{"intermediate_size": 640, "norm_place": "pre", "positions": "learned", "bias": "all", "init_std_o": 0.00544, "beta2": 0.99, "decay_fraction": 1.0, "decay_shape": "linear", "batch_tokens": 16384, "max_steps": 7300}
Each number is 128 + 24 x the weight over the matrix's rms, rounded and kept within 0 to 255. Layers, rows and columns count from 0. Numbers have three digits each.

# layer 4 attention value, 160x160, rms 0.107, rows 0-155, columns 0-39
097130143114120160133114130149160166136151148184132152163106125126136115115120116100102166145114077150127104113133113107
122141127103140120094164134154152146126141135122114123165120108134154131106124152099126132103110127103110141115144161125
113116143113152130122149126124153169088130144113132069117091081137160142142128152132071174150139146141118108117146141140
129092092130112068137096077108126133085161127135169121118115130120136169106091116123092157133137154130119112176165132123
120080164098162107110096126106117178087099124106149081112112123131115094137113152131113103139143181145129145135118152132
142114088126099083201107134148080108149066141152136189189126169128135092142081121097059110062134120125178140104136154169
116121124174190116111112136166170154144088115106106116129119145143117135133142126120118148150162155130172088099104131139
098096135090107157136127144141139141140146094150108109135130110039143125132136179129102099125144120176110139117113167124
152124110071102097123143119167130138118128130114126126159146135141108063161132103133132126138155121117146104119149133154
173142126145163106137117107109158132126105126083162156137136124167134146133119122143147088144137141173142132097153127142
160171154116119136082070119167140147123094110079146130114155132140100160127130098126129107176125093107125112154119128140
125105102181132086135139134116143135164156158132096092054125077111152147122152164141163144170069152129135183094142130124
137115139152102141137152123138074101165116127158113122121162126089150112150133120136151139105134115139109167109094139133
139138127164136121115073137169148126160105127141128138126164161094164096141123096096125130137121113106139126118116107099
087135121089160130120131101124112132140149144090130157141176119094126111159127135125143086145126082155122115124134123126
145126117108142131137148108160174098136150160070101130122134076148161083173132100077131174180111095100137124167110124113
131127094088107161135119128103099124134133110168134134190128146132154108140106167095111113105106126156155101158162145126
125138072122138137087155129165092112165117092133087145124163115147112113145119119120111156196113160126132137125122129095
153138077126134129138115153134156183099105132194136093128104102135099079116128163147129138142090109100154137122065160138
170115131129129129124149169120137151119159119137084109079147095132116131108140162100111103125113146113115122079117106156
143138114100093099167113143132132104125116158125130148083118157154160106098115109119081148104117145131154133089117116156
099104082143127132140133101126051142122129128134135147132139121104158109130108074107103101119119109147118159098140142136
098132107111102095148096108165107124158130143095130139131130149166149089184115112120134145102103118117145148137132162133
157097134108129120113161127126118122156129149177149166120106112140100153134116137133152126134116115139125096109109163095
179149149136129138113108110198147130123096137120103150117123104148138111150085108117123127154065157150071081111118128122
123077157134126126092152135166140098130098120106072141132100144139160127133100116132128150180158103103125089120139099135
126150122092114104121149106097104138113130153141096146155125084114156128110188142162128167121137108136153121125179142116
136131140120079124151109108167111129140121127169125126128115122085118118128119123163153143128130132173139116166138106107
134126118169166125105119191183118112123156170160075144082126107104116098124127154121119130108096152111125160089109174101
127143105107140110153134137130166168129111125121125167121115114140128144143079082091125100102136142167128125112101112095
106119118125066139149133098133095117183115093124150122150174126117178100157141142135134162121137095159099145154131115146
103147147177158089159128114164133129123149102140110187201152161147120124139115097095137120104125106150137140146116156137
171135126120100093135152136122132130143099113141134148146139143135169136084105120114150124069109131138148107142099112103
125126149138099103146148127132131104098114165120145111103181145119148116112098142142148043120146117087149125088122111139
166133106110119117142137134086151159087113139144137129135169131124173118102096132120127149116149130134146102137099156124
126093120141127104171178147135101128129115139112139122088143155126114082109137187080108135132150131163101127130114154135
141116148126144138146123120098138108109128100135091116175105115169143050131141143087127137098066160146133174115087146119
113154147141140169121142166112127128152125116129108126114123124107128151120125092128096098136091205127138167109101118156
121133104145139171112106159090100137157115125130109114131101113121142128084154124152100097096107184116134140118079107123
145112131128139146149123132127116120146104147164144130111168139103164134127191131095109159124064149137090096131136135157
163116147110128144136138129137113120104101113132130093112115122122146113139167116105156140115129142086131102110117086079
086084081116148143122104121100135108164113157138124111074149161095137115159135172127158117135113135117106133095092116099
082086096083151143168094111127186162140139122091118148119108166121129124089090173102168142131103151144097113135108148117
138136126162137065143119121073105158079155107158082164138085097116130101112127163140116147136135086136098140145068144151
076115153105122167080123100121143140134114129141114112231089131145129105125129089148138105109102134069123169132109124123
115139117126136123156130130116113133120125173124155113110135147102140184163128106125088132081099132102078114134123091137
137103138146149087139097127111137124154173076144114142146128133118128120159137144136127101143133122154141124122132105148
182157121167118144129127148142108138143080142106141099130114150105140125098151110121147106095136143127121165118126089140
159120125099096160130130126118151101156117140096113091078149141118176116166141116150164108155099150175141161118101150120
147086138131148149116160122113153118107125091082161140134152122153161114123176083133170148073109151120163146108169125155
116102145075118110137105115121153127112102123135176125126134115154088123143123108121096154106185102157101141092137121090
149076146154125151107123125103153072132149144129086092098114121141161109181128159159149159110151134137076143126083125136
155122066127149120120131171065150171133158119156083109120157115122154128097154153156111138140125148168106139106103152101
137097098092138166126156142125082161142109123145112108124142130069084110107167140122164140112126103144169156149098139134
116135175110164109113140150127146146137113128116155137131120141110118109124130102131100131136104139143162104113156164102
148123159148122126171152139165147107178129139130147091091146137159146136150114069119152131127115147108143110127130122114
118161104130101091120154162067098135123130100134114100114126149103117144161098184112136091129131122125124173138133092129
125139143137154150135122158089130044119152127083110110128114151167159134128158103135155122090057111151146166089156131105
174138115115112172115128122164148143155146114121154094122147142109105159133125072116096095081139170135099087087153122123
164141120110162158123129126113129132114104126072167118122136126144136121125123100096139135126103151102130159125184099115
133083156124095124140107130155098078118140080136131112109160129133101137135102150110149142081156129160129095140118086092
114139157163201127129137144144136133138098154151142156149150112123120103081115123099122128124117124119093150136107167136
118072141141101113124143149130074130093134148108100132107150139083132110170151093135104142121122122138117102075150114139
142125135146119107120132151134087080105113167120110142126114132088089088146111106112161142115144117136110101128144112130
123145218139197089109163103157159097117103130125161139136097124177140141115093117129110147169160091121132153113144110176
160150118107101083133143128138106181152129125115151096151119123128181123124111130140126126128094082116090157118188130109
148115167117134160126116107125101123069128196128131124128123135134141153135130147113141112101136103146148122113162156124
101109121144125100134127150114094120137149144143130138134101126116086082150103113133094141125151099103117136128153112117
123124141121155104126106147127126136125120099146132174116142101180142105081075102146137148136154146093098103110146117136
115131156141117140145091135111158131128100110141125122142075130101112144099093154121081183105139141113133136175153124147
113135130144077124125143124107106086144136117114127118152145134155143113138130118150133165088128095096130134112115130130
134113134081115158116150143152142094125167146102136136129064110147140093155178122110129107106130116161145127108130150163
166169142088113145132145136162121111097105169136144147113146116127147141113120168141123128096137093126117112123113124138
125117103135154120111131124097125112123149166128143091108131122114119141108126133129137107149122123123158143134125130128
140134075132148119152154134099155137146154101156098112112150145138127131144121108139124110104133116117160147155137127091
147115152095111127128131136158138131103119054114125137140123105135109116093156160135141106102135128147149127107152156145
128132125107167112134174130087122119104138115133090129172083116088140136135152129127094112136109110175135122168123177124
138107167150122139114136124123085152110150104157146118142109126165175136120127128125084105120135125149108102157154144103
113127178110086125113152127124159103100104164151115093100112078172174141108150143151104133131173108143112121102144161172
166120132131136122092149128134150143151126124115117138136130119126129139146129104109089147093082140133110155111126152117
093115097148124141146143130168107167157117152109086149101114114108129109156104112106138130101132126127174154122128162175
122123128120096131128089122186114147139101068101140133149142085142106121093110128140164113143139111134142169126138135155
100129107142102100171147147160097110182145124137131110120129157123158112134113147137113153112100124114100180136124118145
186120124153114130116118131147130121147133148096112127129117150133133119129167102167138121124137133090116131091125082120
133118148144145210133124118153144129104110119126131099103167127110097126138147093127129119159112142137140133116092110146
135128116068111140158092087136148130127095154143204117144189147157106142131138101099158053130129139113144114160133122135
118136142148104137122127155142126149123122146119085138143071114103119132120155087133145170135118104067151135153162147134
097130189157143115119157132103126109126149116134124165161128170104089068163094103145113151085162111123147144147114124118
130152166103155132122126111115160113122107133152151154124141101058137095119132135145109146127140108146125089118149111117
139118049140109196111124139116122126121151098093152111094155111088097129101129133132116115149101130196115136116107137124
141146104092172116133126119117115128139118138098129152105101102161112134096123122138103134172159127135125109141111150142
120137178076134119150108095104146114125180108141095151183066097127124124139154159171125139113133072136136149116129129105
134126129133146155157119118096126099096141128117140081156108168136154142137135099172140158117141100132119166112154126111
144134126119094142143145170144091114109114156086112139134116117124143124137118155151107120116106142141113147120113085086
137136150129125152117095129120150129111103103133122110142106134132206121178123097127132099129154087184127135131136143121
098135122123165116138140131164130116128157156138139125143090083135126158117124113109117168151146121115115113111147136139
132137158122141143117083118110158162127101097109151129148139108141127118119128146116094136141161135129097112122203146121
112135125074059150089166110175115159143149115132122129145095138133132150116134156155146105133093069121130143123142147109
117136115123130115156113104092131139154145116111118142142125134115105175111135108127139127120092111142147194134110145120
145162146158123106141114117121146137099150135128140105132109120110107099076128124165128128062158105099177136115154114159
143159134187152111148145125097131133156087140155109156147141105128162135116134139158084129121117152131118113085135158161
115145110116143069159141123147137140112125151101137169130096119150142123117135139119143102128135129105095150145168117132
146110115127176099116119111117120124134131131117159163145106127155106142153112123135118134102086120100109122107167130091
108111133116138093110138156117138125132099131128125150132150111168096139095157127139159139132157110111115128098152117170
134094119102110129137101126178139131137153106133116146097110124148103118129129113112155138127167121144151141150100095141
099145125117116119147137104147137122136111129115133136142094132095113160162093129127156124147127146155162090100118105146
111110098119122126152120130104140153096174142120141173085116135126145144149124132141145109094164124136118108117137105164
134111094129130128153138133170089085146169151111110137146179134108136143136145129133177090150114130176134170165085088154
116145136110111092112107133130131111161172096143099152109099133122155111120100121130150121124138130107129104118141096142
118165140119176108117132149104148119139125096141116124148143105112141135100108128130065137138159111131139117111148127121
144144114140142125116113127128076107167107157132123094133161112101151144113157087132118147127129130151156122132111138092
131161119093120141128113144113132120168106107106158129158125134123155126128127125110135165133110121094126137152114125100
124126147144121168130127108104124116122122118140128135121117107141123124099120120127111159088137126112121095084122120131
132146105137168146160144113133130157150111121126150147090112056102134102115131108159098156096128158104116130134139122107
119136157116123126147122091099117123142116147180105121122155136167137138170109130166111122140119090111093137139109134146
133107145158139131135137141143100119124111149146115131117142131126167114098089150140075130136145112152154112102107124141
127178159115172115116111135101131120159092115127087120149139114127125121101128118125082119147120158127083098134126127122
139131126113141087133118122118097112149076179165095144093143136142139113143132110127117136134120148113111135126118118102
121121133102081117137131149172135146087117115109148116160111099107121146146149142119173120164109117143129123115086081162
112169083094146152136141150096176121166115094126157074136171072121111176110099143099104184152128149151092125131116099120
123138109136149108096142097112120137122170128119114146118135108101110142122133133111103117147096134106142147166091126133
154132126122127111129135153153103124144104152133132105119120132158116135125150095108170144147150158090174120108148130176
104175143120127144104149157108110136144103077126119112171125101147081141115152129136112150148142129076118106108151156099
087120134121193074160124108103142151139145125147120138118128143133132124123153143148088119144107119135101125153121112104
109120123134089121129107146150085125083163134116137159155141137101113121120157143117127130139097124094154136114120152142
163133120121148119154151099148128087115146123137154105102125098126164121156120127114151136155132107153081157153096114097
108121123154108134162129140135146113122152117142129163132125110086124151128112147128140116114156132153113113068117108132
117141129120102140132102113125127113122165128132121136090113150132113157128140129151136110098132110119194145122115139145
190109108137169107099094118169126085095110111110088115111133100155128139125184048171124106145194126136121217137117132114
151152121160118151138159120119187154163150116131129081116126117141127156156142122111157103138155127121098144137088154132
116125104125117143128156151096123149095132135149146159156109156122097139119089115106122112118121122123107143177113118130
131165086139126091119101134097114142142117176130129151107158118103085197129156136165089111087150160132151078091188088096
144083158177119110131133094132061116120139185149090159158136148118176134127115124140099174127070126121138119135132099130
110088129140076145163106147127103162157180118143078176103084131109107084113126185121075139112156131148163106116156113117
114096102110163150119153138121120169116099125129110132099120133158122129137147139098108141110145147141116100113087126091
127103083100120137132128125143113155102135143103162127123143111130126134121131126101104102118141169073140125121097166118
124141157104157062074141125147107174097116113123137174112171132118144166133121141126134156104147131136148098117101112123
123191125101142095138138150057092150117139111080133164113137136129125131062105160149089109145110128109122132152152138129
128098090062116112167149128205111132131116150138141150111137158111130134149136121117123128119112144132155059101164126127
158153098115110111144159140100149150114148123139131109131112111112125145123162145137119121141134103116081113140141074120
134111113081161151091160161141134119156168103138128127140154140117120142149119134110137111132083132165125142089112123118
078127131101129117110130103148139127138110122154144123128148161117115123160124173129114120170098083147128158133139088126
080143084127101099154092156098106117140179098119100176141136089142111103143125154099148131184116099177112174111119101109
119130152120162129116131144128138158081220123153110110116069119116101104108073143116102135130112140138079093112145108106
130142154172149103120044094133191140153104142111121125157126109085168140120151114143124165152116109105131117156130111138
159154142128157117132136102103151138142178113163179167165111109146133106101099188125115124102159125123152131077184111170
135137124078134108084097135111074138102173119126133126157095108096058134132109125153114085113102108100143077131127158110
101105144129144109113092152104134147138094182162111137093154140132151096107150158180161156103154096131129145144079122108
110104147119139150073125106144140145129105135148108117148116129148155110135139191134136148092096125160083123111144153120
168091136142112110113131093128140184120077136132140140137133121146112107132153124135150092096150111113143147170135142148
153106157138130164115170146132160095068117149111088143116151126119093132111140141098180150121139134186079113159156155115
146111102143110097154114118150133102115136103109138116097120164110127149134123143125124162151111150171161116114108146106
193190140122113109148161139156166135130130166112140103149134072142099113095098108116139146151124127098151148160072134092
091099109091095082139124108130139143126098155114160133096166169137135126145156116116109095151117114135130142137141170124
126147110113130108199109180154114191115131173125164129142160168126139157115115127122148151142109158084128130134108128128
112092123092145158123143125140125165146168140129133142141063126107127147093161127127096141146101137118105170114141143177